Weights of a small transformer language model: 14 layers, 4210 steps.
Each number is 128 + 32 x the weight over its row's rms, rounded and kept within 0 to 255. Layers, rows and columns count from 0. Numbers have three digits each. The size before them is the row's rms in percent of the matrix's.

# layer 8 attention value, 192x192, rms 0.266, rows 121-127, columns 0-191
093:111131142041152164145140123078130152159080105141138144177171108127129108122181191134164087154152092148099103142139103089053144107124153118163189184146103161066161027170103137159116141124158110129157191123135123082165150155138126220143090094101144091169136077152148119126148146122157161117114091065146162139124142126094144175167116135049105189129148109174118083089082102140109087152081108056100131129187104136178169121099130104129153161136138154128115176112144148120144161117113104095122107154161160114176101063126113091154111126085138151109108133077110111093070114127132106141
096:146134160119061153107151048133134125083141146163173160104161111093168116208144151096117109165110141152166127098167150120132185161121126104120121104125132166112083112134090152095116146091070183162110143074083077163103092134120155120111150123105045132109147088143105120159158116124075089131100175118116102088141080163118131160097132059133226151181119117120159132159065152141170182045147079129118151120154158176135171118145085126086129155104134163170148128116121133164105170114115119087170110116142093079041109098162127150149085147138103135134140110166079150118149194140170137111
097:112156103151174080103075154126106106139160106139113102164085075174210101075176170116130138120115166128101113098132095134094138181156112088152182141130202116116134092135169171136151100135172127147180127138128135183146103081112117093064131117157143145103117181095125101163109076109131168114162101133147069137170163111098136154163107119088102050149152143126156096142135087148162131119125098131125059127085119133104108141167111141174089061099143131091109146088133134101127091102194095120177156138093148187148114113114084116169138077128182141187128120106170168131161125171115016143
099:085153143159131079091139136090132143192127112099146155165138115125142145159073181124156106106149158103128097112144129190159093158125156146155159105067119135100116120103182094095151148118130108137195141158172049178176130095108140128145177088113202166206101090151159155116126111130173158140179094109143100155137089082161136124122123129083201165126131118068156176110166062171114141162176147113084112058140126173058099208164111112150150092119122147151125151109132124123140098122144124140148135162109124193136136119099116197132158173143138167121110124155127157087148166087048126153
089:165147151122064150172157168135146172044076106123151174131149126087095109130144103142138116135112142112144194116115142137235113116140102098153129105158169104040104158110123145170047162139107161110072092138114153142105159128138110169203086163102146121142126101131203127136119122132177132078198105111152103162084111123130120061090130129189119124111145099074116173168135104155149124152147109143149092122081169102145064126117167206107098069114135062104181151135122128094178105151110100125145156100133183136140143147160094106126150163167130098085138092159116118132103092091134120121
098:086192097137154110120175107053098202111106145136064077156112138083108083152107165108103137147109076127051042135128149133036077121119069140159129119087076116114129142120150150163176147117105107171112149067168135130112151159172113096086170127195095153132162074114177136110175170128075081139200138109135139164117123153126162175152158186174118185136113087083133133142133137130122156124122140113099125127156115110159167136089110146153108139118132115101166212119122100131144149114142161144120127125096116105112065136112117162187130150073159169093076115152132129185120131149110131140
086:152139177108156104075132193147153090137135153120115103115139158130128087136116121121145127150112144095101091130086115073107215146125123100118078118121202144166137135111148099135112177071112104108146109147072160166134157118091147176114115070132113158183133128092135128180077117069193115180073076055125207154128097142135114152092159160094088128138114155153107026050139121139085129113151153138093106149109162172137166126149159167181134109126151166051093099123181141133112111152117090169065105149137089131100148133112141118156183149095168124153095141103107149137150149121165113075
# layer 8 attention output (transposed), 192x192, rms 0.27, rows 121-127, columns 0-191
097:110134110142150191098090099162112084161130101100105100107126140081192105168099130086083194121115137105093131106066176134084184149093105178144127123081198121143125125097117137095118101141092142094106072070141160146120099171141132086105095173147172141093100125133130125132102083129075112124112129098053160072104132096152070135106094115134150149099128114106141145136132114099141158085109103187181089074143132168094142154173120168120118119120096111131138062125147074098095102139174140185092149141109098101102147121102128153000117118149099109171149171114121146150193126053113127116
094:116095156050169095143182132120061155160137166116094130114165154131152117119080087113145142116089154115140180079156131116149192120117150115142142124127141111132131085122116069142166145153094107075104153143155132097138095130128136185121137122117098134128192110117193182129099094118127121097132173088138038175137171121188118122086132119129124094088172125158083102127108135172143159177122161071086145102101072157146097133136165106178147199116142074111117154168171148127176096143148138145141101141219118094078130161151069077065149117141162135120130099128039113116109093133058100124
096:103114165109139126136091144153135120134085146148141151083054127129106101090110114150189149169121098162088125186088161121173109080177104100154087078115123161131074109166130131130091191144162193118088163098083107106166162144182133140191119115116100145156166104093117182110078106135095133176123201162134103118171055100180149137148117097196135142079064101115155125100134166131123095119071169133105151178186159172133143128143147139126120126188209148151128103149163184145117116084128118120131098091095117146188129091170124146114164176180083162183115161138108096102125095122134139122
099:105104157152150146113111071153104127150104175202124113110105126099157110054158126148171137188142105113093105063100121146167083147165136151125130151125149111134146096127123123078100154132094127105102168121107140133128120111105101064142049156140109125150097197074095052103135112108106074130175150147138113154098165085000092147137090136098085168138130122176086107179148108123109119076077122106150141144112132091193191156134134052122116149123114081103159093132097146095152162104129116033081078164115130129137077114149106147121102135122137130160136111105114130091092153075136138133
094:092108188140132123101106091103116175090143110105110119171188121136084124138122174087080155122198106094157120159108094201116076159176081127143124191155060159200168110133174120105102110169191158077118072134134092088168141144131133094124145115092118121100147125171084098126138148124060116104057144132107137128148095191135091106113060094104173155118127124138164068118148112145135168132154113140078119093166126088086136120101100079179104129130123116115092145077177119103093126102158125127126131119179161149159149103113126061129067113151110145096170072074175194133116134147134144100
102:125146128119093147147102104117141093142150142169153131164162163130116148137089080095059132177180161138110094096168126118135160196103089130128144082086181092112133127114105157119144096144177121086068129196121141185083073089136145083153103134081130112115043179128084122152148133116105097096123117199133150130178137135104131128123158107118129153115162170183179110141087132125142066093112088072176104092094186125093108097159141117136188117144159186120094052163174153133122143189176180121144073152156123097094130130172090163155170145109108057088101161140136098140108161106125121103
096:128117068151127113152128060135106113105085153144105154190082185119118163170147116185141081146124135156098078139121145084143109177091148109124077146144068118110077074085095107092130121110133151137092107115152151106090165110164124120087112187134141110115152084128150104134095142143112103193121147141078154047068130148123136096132153134145142193121142093121148122154101138116181137101130139154086143204148049101157147050141168051104070109117154108138151176117159108169094105082092152134126138132142070157149140089095117150093098071098042109108161076145152097096114137121087117151
# layer 8 attention query, 192x192, rms 0.253, rows 128-157, columns 0-191
135:133108093138142091138156122178146128123153162094168160104156110141154128178076142162142082082150185121135096155120145110154157151088155110137129163097168128162108131073137083148151090115175168068099145113127188121147115127180155090119131138095096084151140126054179108106150125187140161129098095120079112116198172128114149106131073106131099172051110170150100100114129117123096128149116046119183088152123132101121119113164209095159101107146083118104128105117066116131131242107174077197123127102095083101129134111137179127126186101108071161172135133124088092114094120124124139143
124:105152095136157136194164052045165092143140183130177149093182078135205106165115123133137115140147109110156127171194115122121138108120085150126143139162104067050144117107140121130109167152115157160156135136109159116120147152074106122140111159103178088162143169117107116165129065130096116136107104080100100108114156156116094194174139149113145136047104086114143118142187125150131109096138090061103074151152123151133149119143128150142129124075150115118160085048125140143113107054130086078165102109169130169127168145064153178108146145147136082132149090144119091157101180180115146180
137:071116142122171131119158122138081096107112144091083116171104141129148025099141186113115162042139118082095132096103141136086186085174196179122091114149132127161159116202153132168133153115117141132108135144154172141139133156080131132116147139123132090117101122137120104182171162124103156146100129142115191132124140076170145083113094128166096149196133089169160050088155128097134172105130102128111147133092149074114117148182133155130195187111117074077138205141075140147171142098163112092121122134153134134093126089198177104154153091125114141208109142144127153121137091126113081121
129:149168104165109116140103196092118091137121133140120104109159108136145127174126118127102167150159114139182162092105192129142188100109152149095133167152147090141141124104139121100173107128136109136088096137124172095129185131155122180074073160156171121209151152163105118119206172140141091140065140128102083102166105081091149166077119082059187092160154166075123092192172128119124148080160115094082127126177108183112158119187098131162110122110162128092139180099127125155095134094150114198126090129168175122140111053106113087155151162158195160102149150127116131147128112137064136112
127:125078074096162144086148106124167085177118110148152132092085145121156136127102090163070125134121114061130161128157154122151134137157120145101143072151106165164092144150076078136156155153175134143173140138134115165119087150141082128137111098134112145162179077115155143103186128159141104109104117061122143179116138084083117110124080160122120138170143129157161147121156143123155177123151108135085178121105085067070215170102134094080092172076101105104123090173132179195153102123104211163149083117088134127113122141125139089095124142138118084088104147153131088082079101148107126012
128:121163167114161182079118182156111156074088110090109120134157114149129160175135136148054111137137130175157091093155180130200108097144131107171099109080124171125106134141150108130117157135122064163166204102086181164098074127107166178121172145099125084176111139094133091133110154152140075113163163126077134131091145141169123158113118080105158109081144128137106123194162163114162169096123084114121178134081085082132138141164117095114108159130127115128126117137217096098091045160105083096140116112132123077149132125091110087160062143157112128092055077143102131084138145090141086142
133:168108135111152145099185122113163100102144212141136170178121146113058108161134116132095108082122130096134113158151111071105129148085108141109138087092185098097170183154117107123141043108157156123127087107092148142086164165139131051031079116169050174137139135120137111132179133132096125162076184161160152081084155099105163144119099167137155171149092103106104148139155120093100121141114153112114156158194153080188103090122150092151141145150176167101106209129117158125116115118134134113113108123138171168109129086080093096121120187139115171153206141115146106151130093096125143127
138:126123097103085093126148106110133172102200178121174128115112124148168155078120124153124125143110140143128105057088162140134138090075172122138166123064133151141122144155165138141112171154100164098116133083106098138199157109154141090121156116179148083191096177111091116164137096124105132083113106062131149072181137113109129121098125172091185118117086147116170068140140131158106097109090124139111171075151112131170121173141125242145086120175101080130141059167106096123155087120094131148112066096114088066130147104069077102150084125164127121054108095108130134150131138144178084139
129:147140156080113147133135139113187095169121121141100145097148097091187164149188168140157155110152098209199082168120222096175131157189076128129157155157196173099145096137060114081112172151068188107111117154102164130168099131163159082144122134081143170100121073090156089131112199134128145094196121121150128105115110126126071131082151142172137117127128133091152105149092137115110124113136131057089126134072138151100111118123172082110143159156116164139157127144131079121123155127114206124182101130123182112085113109138104093096152154128125091124107108135107171084168124117126077102
128:153067126143158155148085121134106141164138126178114109148107078127180132091085110155105132115124126123079078118138123143147157106096130139143130179072112139152140085117140107141132149129105186127164147127098130106122133091141120080115124101113157157123123144092113142110130095098230151178103132177128185178116157186105117109071152125113163129158169210126147118092145136160115126150116133118066182182129116125102167143059148129097142070106176055146132130125136177177174089175131129201123128205122133068163121139104121097099104157069179162102132057080157094122049108126104164080
138:135137114116105129101127122131173151174134100164042172150129123088151138115151183094162096103135124151148178039095108133082109138159122126168144141146101143127095133086118093136117124108149200132104110183153050116151184193129124108111124174142085190184106133151091144108063150142143098142133156175122198100122075146108108144089149130133130129186167201118120136171113071106148138126192094132084106143118130093159021111099154158135117146098140135063114125123116133106111135089164157172139122166127112162129137166164103146090065159161091095120056086104133168104089144145130096112
123:134143144119077167124086140131131156151094055136122135103121062084110139132088138129129113114087203109142175127225125141139170106110077128110112099101143096115121106152151115060165148072082148129107125174121118109136129154114147121079119111081102168120154118178060145109131167105093183102143162130131130120168074139144113148108166151133146093095116204093168125142147140177105140124155134150188107139199100109084101158062125160155193107148107140128179155153164114135150128125189188142191122050122165177178172078165116102098146121096161131077158141124134098148165173168095123129
124:177159118119135143134143137151156155138089143085120134134123078104163180200176096144098107149111103110131121140111111134096093069102160068156120175155147099143151096071132159128109196184108093158111113142141120151195111114084133183111131092115125134078108147134139113180152134111160195115166134124113155119124122078134057140130196114149133166090085135077167121134137049101180139133157177197028103129160149117145100134093133134137135115114160206164072094055104102094074143177141167084112110079102111136110120120080120116149124078135107140130168143170125093141149179130151091114
133:169117102091119141124092128126128193160140136094130078113147132134132089138066156098174194110170191140126109110087129137113081117132083154138148100117106151101130125123159108105146141106159141106149118138144159071136087127128097164178096136135105144114126174198042143087126130128127163113183230167128137133106117134088115145059135190162135164135075140123129076067079061147100089122087127144107083162144135167135093140033081123084155142133110113157177093133158157145106101128118152154109145127187127067149130090133118039114150111169130138099110059159158177103130093155114142115
133:114156074157095155137143137134154171174110127153099081176161191102140119155113117108118130069136118082119127139141082191129102110102155121169174145139197102160107147141125163127125116089136135155085152134094105118141124132107123154095148126102046150111146107174122114129180046071120202165079112182148127174124157215074119138160095154161130152152128120071134088129142108104158076146120155062151114107114107199155155098103120140118102031128093147146128168134071111104159103155135183151133124154105134174079084118110123127118105092117103170113152135111118166068042104150137125084
119:167143112160133172130143093172142193155071210140111123108117126151075138145051097161133125159116147131163146160145180126173113087120055062111137105149153107153133116135166121112110158150105113092071134189098145165105178203110093122097087185157151095125158141128116131162111128159138140078125119146201155152126108163209120105143149122112133131132054179126122090120143151144108123143105066068150119165138134173131140166086121146109157141106144095074132186098156017110123125114136096102119094150097080148092109054130117121106079112171110133113116111149139134115109165140129084068
134:090123147098169145127150182123093183110059099148167085131132124146116116125207133168171133092146186126127115140164120091146094183109081145131055124147133135150146090176166124113104120111127107170178138126140138188105081129105100135219093114157124086164114154217138057106131076081133130088109083111178151104163187166110158159133100075127102159135165122180176114137165108103091137028129159088041116150144152110169105152131105133128123127106098115126100124103156114084146136135146094126110120145094122108172205125097147140104117139120150130092180125144139168160091101167139158115
129:176214086163129127172163111122137140091112154103139095139193109122156143123133067127127149124124079127144126110134149107164080155133102121152120100128128101051118103119122120123056149089111116068162201157200074129121137171145076153130141126171135069165088143090149146114196118136131111171137198101110153174143126163113089123150138127072081090107152114103200151105115178133129106101133130144105089134079074175130157076140180065104107113122079132136155196108155126135164154125096098153135166120130109127122127133083119049156089145121095149166136226146120124136128131138090066134
136:166134103181156090143077091084136110114140108141165080145114175132113132074117154175119123138147136160112127161138115101076146156146103064157139129136141116126193102124117149161102109168137138128132122136153116138155094139130104162136144128127216086160115132090146090154118112187132124158106170077175091087149140113070166142131124153073075120104117149131148115142161108128078115125073187161130185207128221178151094116130140149152168164131143068134113090173154102139116072191074071140126113076094165114093086122139084118086163094156105134071038125071166114142093100119136096121
138:120155088173112117065079162132097119168123115182152159144112116146174174145059133163158176155121078104077142147147138097106116110094139111129134107122140157112167128088137176166174183142101074180146137113100155076140069158135103130151107165114157102149130147057135146139061157147154151168150144170119094139134135137117103180115144171129208118099094149122104148148093139132113131072066116164078141144165122065170099159171123081164114111120101070133107202163128162153133122103103099164124127124095107110152111111199118177106173128204095153145083115135133116097077185149162117049
119:106104131103162104134160130121134071083102090084143092082111085147152153128168057070157101168159109112112115129144087106141119142100068126128116118084108159140151120142144135156110133106152142109073075125191137127108160154198136121128190109187148183144159111140088101101198168099209131150170174156130126160116127152135105132089132143139163111112143118172092139124165111112151134124187137125093148105123176114134131097082085085180160093209171140193148124166104088142101086144127108145125132051064123156117102121156098087103117159139087042167208071150141111150111122157150122158
137:087155081139117110126062138132113130155150126090122155136129166153088148092167097173140173148136122099050161186091099111124134085168111124082148108147111079158137216138162106064126150127142158132103117178113154183113140145129096138101159033150057137176152160157105158092127145095101173079152151084102162121120167048165093123145149143101132176133123124182113128102211141168147127064137149098188141144140084111148117071136142066114107134107149178124154092135134106124138134120104105116136107186155123152157122087075201166183158129148127094174132098146111134142099093131152087151
128:152105117118145132130066078198141097137131064136157105120159124228149127189105131172102129120140132155072098120175164159111118155137128102160191117093204091173114106128110190108097109140107102129090117115170075116154161092118102144163118141139030152155129159166118135151112143074113164093128117151144144139111063114123115072083075123104117137113140039134133166119132140133085157135145138148112121134144096158163114139104167145147129118123158208117108147138066176220171130185140122182123100099079100184114107117092102108140106157184157113154074142129148130162082136114151123134
125:127115115170128129155112070147127098122132061083127147204146150134101096168180075102127122080154116146077131181111152098092152104157136207095071101106161127077174134201164085116122125113084134072178089122118107085130098132103098178133157121097142123096171154159131100111150137106175119091137141148145112073085092146145033090175106181118170148129160182088107146203172071133169158158135153095121137154134092111142149117153130145132135133135176161063144150093091110096168115168120146160081157151112098103146133138096132135109140142154120130142106165110128237150168102160130132130
129:158133194119099082167157128195166110113179166103173130163130163186070104170121152179123219101105118110129169100129121144129137160117090162093064148191105049104137098108132140067134089108107100089116169092138172130145071096102131154102123109150121110129062127184171077092116162183124151112179105189114142148107162141143160115192115150072072183146141126063165155116071129153126102137123091139109176108142122105131141158180079091150163098131105127163108111144127166143169149088154126122146081123087120106178134102136136152124092148131112119091113178151119156108076165150151114144
138:109155120189127104138128178156154135179105143128081124070084127118142085122112117094139135095148166119133103125148068157094064179155141168148194174146109048139106107172134114126093127092178120116156083167159134118076116102071150083114177132119158162164126117129088087114213120097067110125143110177173068156129165173145094187066135087107170087133139114177112083130058129137083159127136104169079142099185081135136164106134147101121118119131085086155156125086117129160127156136151162141170160120114104105101192146137113119083092126172160143126121173129125124149106199098073160110
133:107162112090142127173129046117133137103160144083101068153138113121068150120068105110130116129143116141141126107145140098091166198133132104084187083082116080121116132086122174131094087137150105143121147059150174151147142120116179158039134148136147156145129169137101176107099085088109155096125124089154169126074064125155056119113102120191150177193105162085081112137173090145116103142156159154171136117098114146135074154129111091104136099076161144115099116095141118152087159122109122155169188097073146147149041188140123133084111066140095124178149144155123150182129117127113112101
122:065150090142145130087209141135103170187089103094117081173134192091134133137097075083146091132143054098154085100095087079164098123201107152114152146121107164116179102119147155108139085207111123171147127152142133105106141088111159137089147158110145125134147143176142100130057154166136104109112107104130090154135141082166110137195113073128174110134172088101120118152144148168122118162175203123131144115119139206179128144037119139148135088073094074130138108180096141156143116109176153109084120113210165161117127112095139127125125155106106131098138091124179114113127132098148142116
127:134086131115086105152068102139119112106140082119199163138144139073132130118136126120117174123142128157105167134110144111125112136125173154099136127160092104167133189132100103141161151186125117158124177137104095158160200181185169119113160114078138145078160157100150073127111093134109114115109048095148112154099169133139153086060124152145066120204072090101150173089120133138042164120064141086139140169162154106123135136128133157130125208074156128160068154131131165169088100151111152102153136163200115104092160110147120173074173150095121058171108125143141108108132110111085139090
135:122137136107111097151140193097176161132173095106149084107172066155141101145097135110078167099075156102108146135138106110104123121171151126153139121107148120112145133100112087092103169111149083085157117133078138147099110135117112173073169170128165169081049083111184057115146143118168135125089130172168119063115153173140108235086104136164134131147132100146189179166152186180147070109089134121142137103111112152090090070066131095090110094180151138119172140120087117154096079072099133154117142073149099115128079108107133128156097149074110133176158114119102087158157138147152155112
# layer 8 attention key, 192x192, rms 0.243, rows 128-156, columns 0-191
135:112203148094157137089135103161208161096140083141108150087114129098092147142085179163077122176079115101134093102113179093126116125123167110096118133120147106098083139130131084139144140196147218186112077159166173129114147109102120087155166108158167099077111115107125041100122146087152128066154142152120142108128161106088105147122135132125082147098061134162102067156172128170150114179124094121129139116093117125138089141025139092110133148104153185092143188155096180149159186126175114140125215160135117086133129077131123102087155124126108121146124122108094109114118106136117087113
122:147147085039108165167150107146155160094145120138173163131095134124123080145184112135102137148141178120110108100100091131137102161194104106136094183145128135074061154098115130113075071133145175099155063114140120117148102163111128122093128161194204089122109140160108134169138129114075084157113137108146085139108125109124196159117130115114115118136135114174185162143228145062090112114195131087156089208149101098123174143134101120112122149118095106110138112079112095151111130152150115119111124132115157028154137139102141094122126196175088112078140103177132129125154064105141135105
136:103143104123161095142181164177121077163130069160104190072132193199135114085116142070131104148140161174112146104133140154166120150162177109184146179158112062117132115126131080123147132131109080093091147151122119089138118076082183126148096177115143149095147126107149112124084124102112140113207142185099137167105081120174047144113123105219171149146120083090089136060104076163120112122166077112133146153130117151101095150146100168116094138083122136130117124148096120184156102101121132155077105099164159069133109115172154122118079126101152130187139133115136092115155172058124130134
129:127101130070128106122143177104114151178150148149147060216128154060147136166087138116113135155123096125134150147098138115141137127163157154109171162141138080089128156145047100179110097160139141171141161098110136104154052084137151156105069112127103087102108118073082099152152120131109082111073121133068103090131113114129110150090164155061105117169149157104170098152169152183135119143152177169109143180131094079153176113161144153130122151188096096155180085146126136148127090140158119213161102149164183198171112154106059153189114172095143149135132114121144105104140115085129135108
127:113118156143159088127156077160102120157094188183142125144178073113144122119130135114096108125177181122087162153158072152107151165104192110097134159126112123152103116133122116157040130149104119126120147161128137116123087100094150108125096105157120125157176165097101072123150171093140136078164156083115203104115152123129136173136085153146103177053194153151155090172088098119165075098127135132084037135018110104123092166134134131147153161113120151158084157113074084062110091094162169162140135140076153107118115132108137156128073098097113169119117112128132128113139189177103151102
126:095073122123107094128129198144143124093113152166055154151134050107074124137151082123068123126144113126116115110187158129140132124191094141128139215094120204163146086093157105152123149149091131148175129105178156114144178104100189162084147164124115092151133172139126167151155119179137175176195086146108136152091149078052149099126117156108111128142153155091062067131082177153105106145115154139069120079165104119127146130108109137135109146047133098053108140166130154144130134116157131135133106119149103177072155121107086197114114139103070137162123106141176131153126146142124132152
134:095160154116138112143145128108079143113163101171167112157140149116117108171065158124138124194130125140112138173151145068142128165082109117151175074134160089112105106154126131082141096178095174219133109103084107132123181154100132104137078111109071144128091075153103097161118164106119178104114129174163166121112147137178122120116141149140162121157105149039117173126123071073124107152179152138098153162155160133177112151121145159072127181149115110067175154149150113104147121103129138056103104172119226137146141091137077150133151182146089090173144138131176072115125160088102198140
133:176174160157115142081131189053145099045154133130140123118128127148102099091161089159085163138061119062170183128178081136089086137112141167157134122089120145116181072091150087078108110174112136126121181128146089065133117154172156135148108162155131093161088088215141119166154101141128140113139120149156114086162087100122115085142088101142143145193155149110121083170125106119144120166109117064106176119150109124151135114153166142189150205147119166171127094155133116099124113155170150127107149129180145106104197185099133075157129126111145121121101121154149146075134136123167086066
130:102155097123122126154129129109156104125085161087200124153125106091095165143129092177174149147101122137103095127145141109141153129104061177182129170103129134182094158152077172158132165108119151109163173112173175116141089105207117135110128143061165126128138128129106124170122131140061152108163044154145150127103150058124115161114083158146100059069148147138156102161174153156125133105139062115144135106106145166111094103104168144110189140109117095157055159188092136084104106039078123071102135107129164118142059111076140086123175155137150136149151126090136103143164127115111114186
121:127157116126146159129144099146041126098110134129171136104204115089181137102161115119101139135131122151149152170078164175106162102047103125153065150076084178111143129102083186120085135150116106153111156172138160131116113112168114103152093139103127090062088148093122144141157129158125083170126159120075190154158162163161136103128170123155137138136199147153104101068134146111091083161182165120108119148121154090105168142141107100109091153100057108141112131086098111159128190157184201165123117108177115112196097139123173165122136094184112100156146138130141118136091143163095063064
133:127160103133128088139114143113104133156114103120130149121070108111120148126157147137141110130150118115166092109167149188078205111139091143074171071166071151137110078125102111142140121095147133154118095166113095152112109119129105158132117155131115122166138141111083130096098079183099065155105122188097117104160140121111134145144145107149135125123149087121034196142163148188204123095164099102118103158072179160201082064160187104078130120147086088135129135089113115108117146103141177114099098123169156152099156167095165128075099125056108102122157214146150124071079129129102147206
122:155161124105135108140133162074099060151090112163184073198125079063113127196163080083147122180172141130136131137139161099169126140113124128174111189122170119129130162178115218131116087186135170164126160140083086176099094153126105164110125135082069135138124146135130136113118118154111061114133121155130115099120140158113149146075108153133119059149154089137092140103170134161114153168149131151117140125126179120072063139114123116207124110141206177155150118124085125092185089108135110129148100146131074168166155149168166041075136093138126151120136172083141139091132135136134120150
125:097133140086084132126094124147132093146182141137124116149039128123106143178123167108126133107086158108096153093133102148171135135100084177170150116159182109099165186109157115098110135110137102118166181163204143169174086117168084136088140138080114189102115119154167152140174109149141081138185119164139102177184118085133135075116102166109142037126124136123092188124107110088065142106062156123131090161117125109107160129207162105095120122114128175141081183119113143166114154090135110190134150164140145126081089150080138081117153120085087080116073130123125151102140115195160121162
135:171166122141100039166147122094092128150091157132164132132148100111082118115093181109101099157152093113121105157096102143107204177141096131154101118094074169151192090139099143143103134071141129153168201138122121134145133166182132139155127140070115099123129083141135123134059096113142073153144099163074104092117098186127102115090166174124203122144076119168150162180108101109108110128124140141130150147122094125153105118089154089214133164104143052109127099093119162100118129138099139093127129120172099080143206077160147109114136129122158148167113143095162133078186053155108078163
127:192139120128043140086153103164103156189133123132150139125120150156112105186132157174137077167111107105146132089114162109154096128082109158109131122105105167176142141102122147228095128128119143182155153101114104140121132139157105083175157080126148124140125097107109195133071106129136127076096085093079145144175141167128113092175143134137166071086152148134149134121112031084119140164152140135131108046112152112114082151151066146075206080119112161145087082092121139148110167165141109120142093134114192131124108124161102112111138113112192109161138130067155180103084113066152169113
122:127103183113075187118084090159126149206089132138134152155115128066088094111119132128138165149129124149146129146133132126175154166149154180187147132115125136137094102129179128140130054186118112132110171053148146104147127231127161147115157152105103075142122151093090172206067131161114180131139111175181188139195106112075121189137207134121150080061152105142100183142143122100114138188114113118159108090181137133129078100172160104187083113107170138112139117147115111087115112139148102144143159159174130126152101109129115130115161103126118115156119131182125096186088096121131120128
133:141064138153075107105166142142163141098166100210142111155159142159136099124204187153151164118164173137202071215166139133147077115097071127126163180086113163206164162136166144147162126101147112186151175141115115163155136190091134118143073153157145087137083113155115101130128147111167083160114136121132111106128064148114080131136142100101139153129085111104103128113173176133119110098157132118160108141158163061113096148159079146171154079089095111105091103174127150102114172096180145123058094132078122117116141069095116124147104182101112122102123119101135101168153131124145103082
127:161125056114117130144119168111118132097101151089121111107113115122174134156126142134134095071073145130115137166092144153159164118115116169112102159141126160164108114099119103130092134158141145077160171102145087165123165150090146116105096153179172105111137191097103173137099124061152148118054108147112126139087102153108083158172112116139132097124134185112135121156083124113103091118137131140111114174039126090096164134107100099133125041182126160131138157144139170163161105085153125106141124163189143078121123155154068177148181100193044196172155118177088119198134068126185148181
136:100129127141115086114150099102123136125128151117149182099187104114153043072123131130128148134083086131145094167122156161103071139086150090134167099113135146193129131119147140122098116159103076140101124212172137061144082138109164130136116149171084096161105129109114209101110119139071159097109070081139077142151120124081096165103117116125090119201134107136104128099138119086111166145064142089126105144161115175175167141099136130130082190168093130094158171131167195145083146090112114112105122099106101115104145163152078088146178102184141163091099091108096183151163135165087202132
136:079056161112101121073072151145064199137088145072112103108138063140139140150123117093157118160131114126110162091097188129143135182115128151146156108112148108116111132122158085150124130095161078113131147132107137114095084111143132142123123153173111114088166105107155146198160149103167116151125124177114102137195209137085093127068153130176127153116139097153147153129105115062136143112107162160089090149180061111141085084074120176100118187165114142121080162162166203136155175149134156076079112113132097111148093093120142138103102142185149147098138111153186190045139120135147115112
120:092122123104181134175060119098105086115111096185151097120089094102148148100145053124140142085128071128071106113102087095123132131199124124112064136156111116134134139176123108119083119128129062180145119158119147126164138173071137111166157153138133159148113135143189124118184180150172089123142109141129188125131050144146058152137173135125152095157134125088115112090149140108140164100142133125169134125064138134104180137154153064110095125165125200199111136105128149114061150121178122070112095156110127156126172056122155131104097197174112117119160059126121140138158170173153156098
135:145082114124095162118090147106081106104157117093140109154132130130083112141088151149104084103170054100154153190156165119124111155128149141134132180114156050081156107126126046133120138141140171119109186128122115135119141170117137110133175074132178178158169107148088145123090134132093111141119140141133133169188111138181125156111134156152120148082124149190152104170145147134177087137084173106074080126126119120118160188111119119122100115065166135105196138103101114110149159105117150114066092187058124084143167092114133140187106179038099083125144032089118074126143134148130121165
126:135131142115150161067144119196111153148204118099103160179108072137116101093128120163066144048165118135146103185117119139103097096120083129119126062129199071173188102138120085105097101125100109150150085158119118146155135138136091125116118146093141132117112160101144144136103154170104148155166139093131126097166152161089134119147159201180185119184142180073146143142162111115161158132101126204165105120103107092095139109105092131115162132117134164183088111162133130061214107081142200086137132137120120124130131172158153125136169144159156160126074133028145149100130115156152126156
131:160103061127111193140142116178059113080146096095076148169120162105104159106165149134119096165115136180063061157147136092108163098152109141121106127096107119158130121125116152071150192076165134132175101154196101128169061061081111131116089106096131151063154170158123153167136125138101082110127112150107176138158061150124102144093117084167142120143028112116116064121117081118130103138117134101157145116158136133174118111162109144174135161103144114148155141131161082082179083148154147117159104165108134167146153145120127055126130175156168168163126085144178123128096130095080154162
123:134100208153111113149160094121124133119191137131074119160134078097172144158141201121164154109119107113119124179114123173140169115082150197116139207141139181122155138134120144040142124034093117136120097100138165113131098073144153136086144122170112130169127141132122050111117130112138158114126167208145098062109121160108121156157152092119139123155110119156152186115176117162145140154102073129158053070106177159121165133117041138132102157144143096098108146172130117193191085189197079108131100117084101131122145111132151154111121154119105139138134100078128123099137128112137110107
132:145127080132134080108138088089162146137103145118116100128131150134087124163129100142119099104119096162165072092091055137110168143102127195078163121137114102140156135136177150197088074159152079103151081132117126175122117135159135113108117123130125136144124168095186091147105108117149027159124147091126132107127139112148147162074151074087169141108169146089129081113104062110140152162185106191159100106100163118093069133134127138095123167125099098174200134110063156138149151125062070194065069146103136119142152119180165126171130151200100100131081181160135128139160113127159111138
131:120114084162110134106130113126126135096143080051105057143110130109067137134130139182115173096155157110100099128072095114111162122141226088096129072088118098131124121107134100149153159121115167160049190152168141113118101168067134125066138118072193118160123148132122132087148130158094165070096125111143082143100122120140111102116179130140105091180147173154120216121121139101116129129122141151201079087141109199118117094139158146135122076072101135082185093143165081109138097122136142176093142174172129127106148111154160141081110125156137154171137131196162172138158117112069127108
130:109173152136123143144174144103140160145188101086182136170152160138131122158140120188100109051093139165070156085123113119126144124225132065125141144127118156147092142114092112087137130101152073156123166157091104091093160126175187152136192074131120057117147132117141097128143123133142094146145111127058133103107156124101127100128118047151125166141159131116133141143126120089061171101106183182159092063157099167129094153214167121119161114152197087100120147127142096183105158135095123116090153160174129126132173124105147127175115073110117125093179156127124098080101159163121177095
128:141102109176134104135128124174136112095130104098137139158190132140154107151133111105148196123163146095113139053104149158164105128125137039122062103151175107184189139145119138107089191125128104085172128125066157092093112114152118098173111130154167171119155157134092097137149086131118176159153133154147092170159146107160103077086134135104148137009136125091111143135178174157124135149078112154131110164152164184124123173083143083147091211095111108134177162099091110044075120140134112095150178107103165117193116168154117129104141085120133133146105117141125117122171169073111136129